python train.py --n_layer=12 --d_model=320 --n_head=5 --n_kv_head=5 --head_dim=64 --d_mlp=832 --vocab_size=8192 --activation="swiglu" --norm="rmsnorm" --norm_place="pre" --norm_eps=1e-06 --positions="rope" --rope_base=434000.0 --rope_fraction=1.0 --qk_norm=true --attn_scale=0.142 --bias="none" --tie_embeddings=false --parallel_block=false --extras=["local attention windows", "shifted keys", "value embeddings", "a smear gate", "learned residual scales", "capped logits"] --init="uniform" --init_std_qkv=0.0341 --init_std_o=0.00697 --init_std_up=0.0341 --init_std_down=0.00432 --optimizer="muon" --lr=0.0099 --beta1=0.95 --weight_decay=0.019 --lr_head=0.0103 --warmup_steps=0 --schedule="wsd" --decay_fraction=1.0 --decay_shape="linear" --final_lr_fraction=0.05 --batch_tokens=65536 --seq_len=256 --doc_mask=true --train_tokens=426800000 --steps=6513 --dataset="wikipedia_en"
Each number is 500 + 40 x the weight over the matrix's rms, rounded and kept within 0 to 999. Layers, rows and columns count from 0. Numbers have three digits each.

# v: layer 3 attention value, 320x320, rms 0.108, rows 271-290, columns 256-319
# o: layer 3 attention output (transposed), 320x320, rms 0.0998, rows 271-290, columns 256-319
v271:533578500464558539555539437484516484514515507531440465491523530442482504543530517480504553447478524535505450569485512486492537496531534436508524420520482487467499461567495500558457507454494527
o271:406421488514457497431444499440427496525447495508471554550520530477469484558446546535517464538450495548525441494500488514585456586445446595479543569418450571470484549508544513498477478583524470
v272:420504527562479516516490516471462466464423503448568520486515546485499530482463476547483520480561544483512532533485486545532446468495513472398502450517454532464514486524508529462514479498465484
o272:577457501495482441485510569562488503570545468503406470549522445486362503517531470480565484466508564498493497481538524464416443523489513585533453543495532518471499610540498434552430563456543510
v273:461495488620579472494474445471440448515487550491514529528427469456566454545409484465563452512473536476480484418475491449474557480525515571498461471517568521483506557533489454518443500493515536
o273:538463469404531466533523494469572530433556471509494521498442485530442495538551456490445556441577443556437485505516512513443472511475546560487496545467476458515484512520555503514548509470525558
v274:462458485558507531459455514508485461503508453454520503456509465528523537481520478617519582492546455485499523447485551609545481452521488503512502578520541568461569516485517552517485475541437504
o274:454529490486473521546581462445476485541487456535499365453552543530546449457519505478459475520494561558521486539493511446461451558502547525565560524479543463527450511493479497516531476513520485
v275:455495562563476537381472476493510476528504488475451511535492497501492485520483514443475475501440510450517523498506503549474557437542494464545522541509444460511585503513548516486516552491478497
o275:530495494498528457489527521481540554540449524494533517491542520472485522460551449489489464412455497511510548595560506518508437434533496513453450498520559483511449536517476429489455432491527534
v276:477502483569585503497539548468503455466445472489463472459462583542467433516511508526504428473502555456486495558470505487540493468519509522446480568477488518501492488482522511513566458602453448
o276:486491518500444461534478525477448473516533526489527527471581487459546509530475492454434472490529525500516516484459435513514511536517524452545511433518431507503481616586520535515472498431517517
v277:545585472422472490515523554474478550531461480448525453469525439443522528462590400468589484521469460547536477519506531459493533534520523490484512452496515498480501517502447449514448480476552441
o277:538445486474488511539540434540571546450475504484540544466484430530556510460526485519449553416470460401495453527611541512454528467590535490540475553464479489460498491485477605493505526434465556
v278:542446473523537546488575524514552449588478556476500543535492501525521519469457562421494475469516614480487574508582581546582463503585522563524552551567489525510561534505498513466551483531488538
o278:504538525533470483508504507553442538515511502500457466455501521443512423502468495475582492576457426487426460509447449520464489547455507393456424501525493589493455553460591517557515506492576506
v279:399472510464525538502440497460514431505462478482466470522471491484485571417501494567483457519449520462464498522565530546496539450538428543458476514490494536470557482493577561441522470519518520
o279:473495508476467499506523480445461492480444532456559460438599475580471421562444568495517584545521526481514525528435416445476534572515553520480508448511452502490456545519503410504485523448567525
v280:451534514459470487482544530539491480654507560444419488566606519435487414457484429572535486441474560547463488555566427560507526503547529520470494466553494461433526488577589540447452532528491484
o280:486476556541533448504502514514509525524509470514475545477429434525582515566501513480472498448513482486519472499459549448450474522530540550471478477552543456545479453522538486539535538487510520
v281:496494437487522494464498513568550495528522460499505519556508475450523472483511499482541418487509520484473526553517477478509518505494524531432457452532557451509442487560440493391562480492469476
o281:506516440548516475477453478483452460490551534498510568514518480504531535511522484502540496479460490525544481505521463529519501416443560525492591491515535483463561472422425534544465464440559545
v282:505473460554526509550488527508528495522504489553495479531450536477470494450488507480498536495515413494468502451475555434504475453519473563461520501492558558495494471514497477524484434435539553
o282:520445473499494515492487495581407416452514469355577558457584470458458472440537541542550511504474552478533515493532519495513509564542502495591421510499540432565488494475486492506521521546474428
v283:534530464552541510472505458554497504507457459435466455516460477443560388574492418526431478539513493557417424470434500509394510519502451515489547495500487517525530549471463489492493562599493467
o283:522529542517451515540482512481503481506568542456506491464473515470523558565518480501481541486538473522504534547448486481501520522477487616483433475487541456504463547537553519548493470494507552
v284:511473493570584487464528516531540502533532480438525565522493500550503568514524493515402501496463423575489571505516562518516546517513492467507461520482493544427501531493533486498579497491499524
o284:499527517565402509533516471527560482540538564544419483449566561487502484497458580520531495487579460533485501522487493567488534441491505530544526526553460465527501510516494472474468495494533468
v285:468542490535480512470513528513503509490476470500544493469490541530464513497447543526520497480477548503492491480438447487567543526533528541510498483492472445490478504539495549544556445512532506
o285:497486501455594457466422521481491487526492510477494506517522399488494517516494565519460516469517531408491481534552506557442436524504457483497495546575496613511460485450520504502505609467454494
v286:561515476463525543466532495460549456521531492439411517516545566520474512544515568511515546573501516544565538411477492495517482485526449542547486570552442466520503535487527542447554533530554469
o286:468490529582525436476488503487483445490453532457516500501470502487538463425486504504501464497516532476485456547481456490559485493557513458469489532438537486534535492532510431575404458493538469
v287:548497479493477549474483500489509509550452544492470452493533555468539481534581463401525461526495546555423504462545524505514488522505491473508460504528482519512458528531533467483507504526503488
o287:557543457498465486538486466524475579476551505499500476527498473582545501525475471506565562460448506455511501491565526574524544491521503520452441457517419496551528487489447553530455510466538500
v288:532471488499542514528550487437523607540498497491477435553510562564474520431544540489460515488496447573466480552517470486468457492504490491507474526485528452475438509429481549478477478530483522
o288:485506495496523525523513490563537496477578463462538543446466440440475540494485536467449490560512469521529540487457497460560555488520479530476514445584508477502500471526474482529494448547576491
v289:554499501489467519466493524522482495454475503491402466446506445514552527449474431604526499516517500485517484513550492450492470514467440546485517495537473438489476551462538471533535585536492573
o289:525486501516483423570536622509498488481454466589513424587486559508507472502505543487509436521542499482430461459502509514514603538496413458509450513544445464556458525505537523470460498497523531
v290:533438494540543549527559513495548565518438435565499461474512495478458509506483539518500444529559469458500466455465529529453450471469475517540504484517606440467499483486506511527532432497511458
o290:488459522492478492468476472496486426424523508492552563507525525528457579435500538476474483471573471508481535497552458488547498493520485544431484518440456473508500432485492496510454498517482505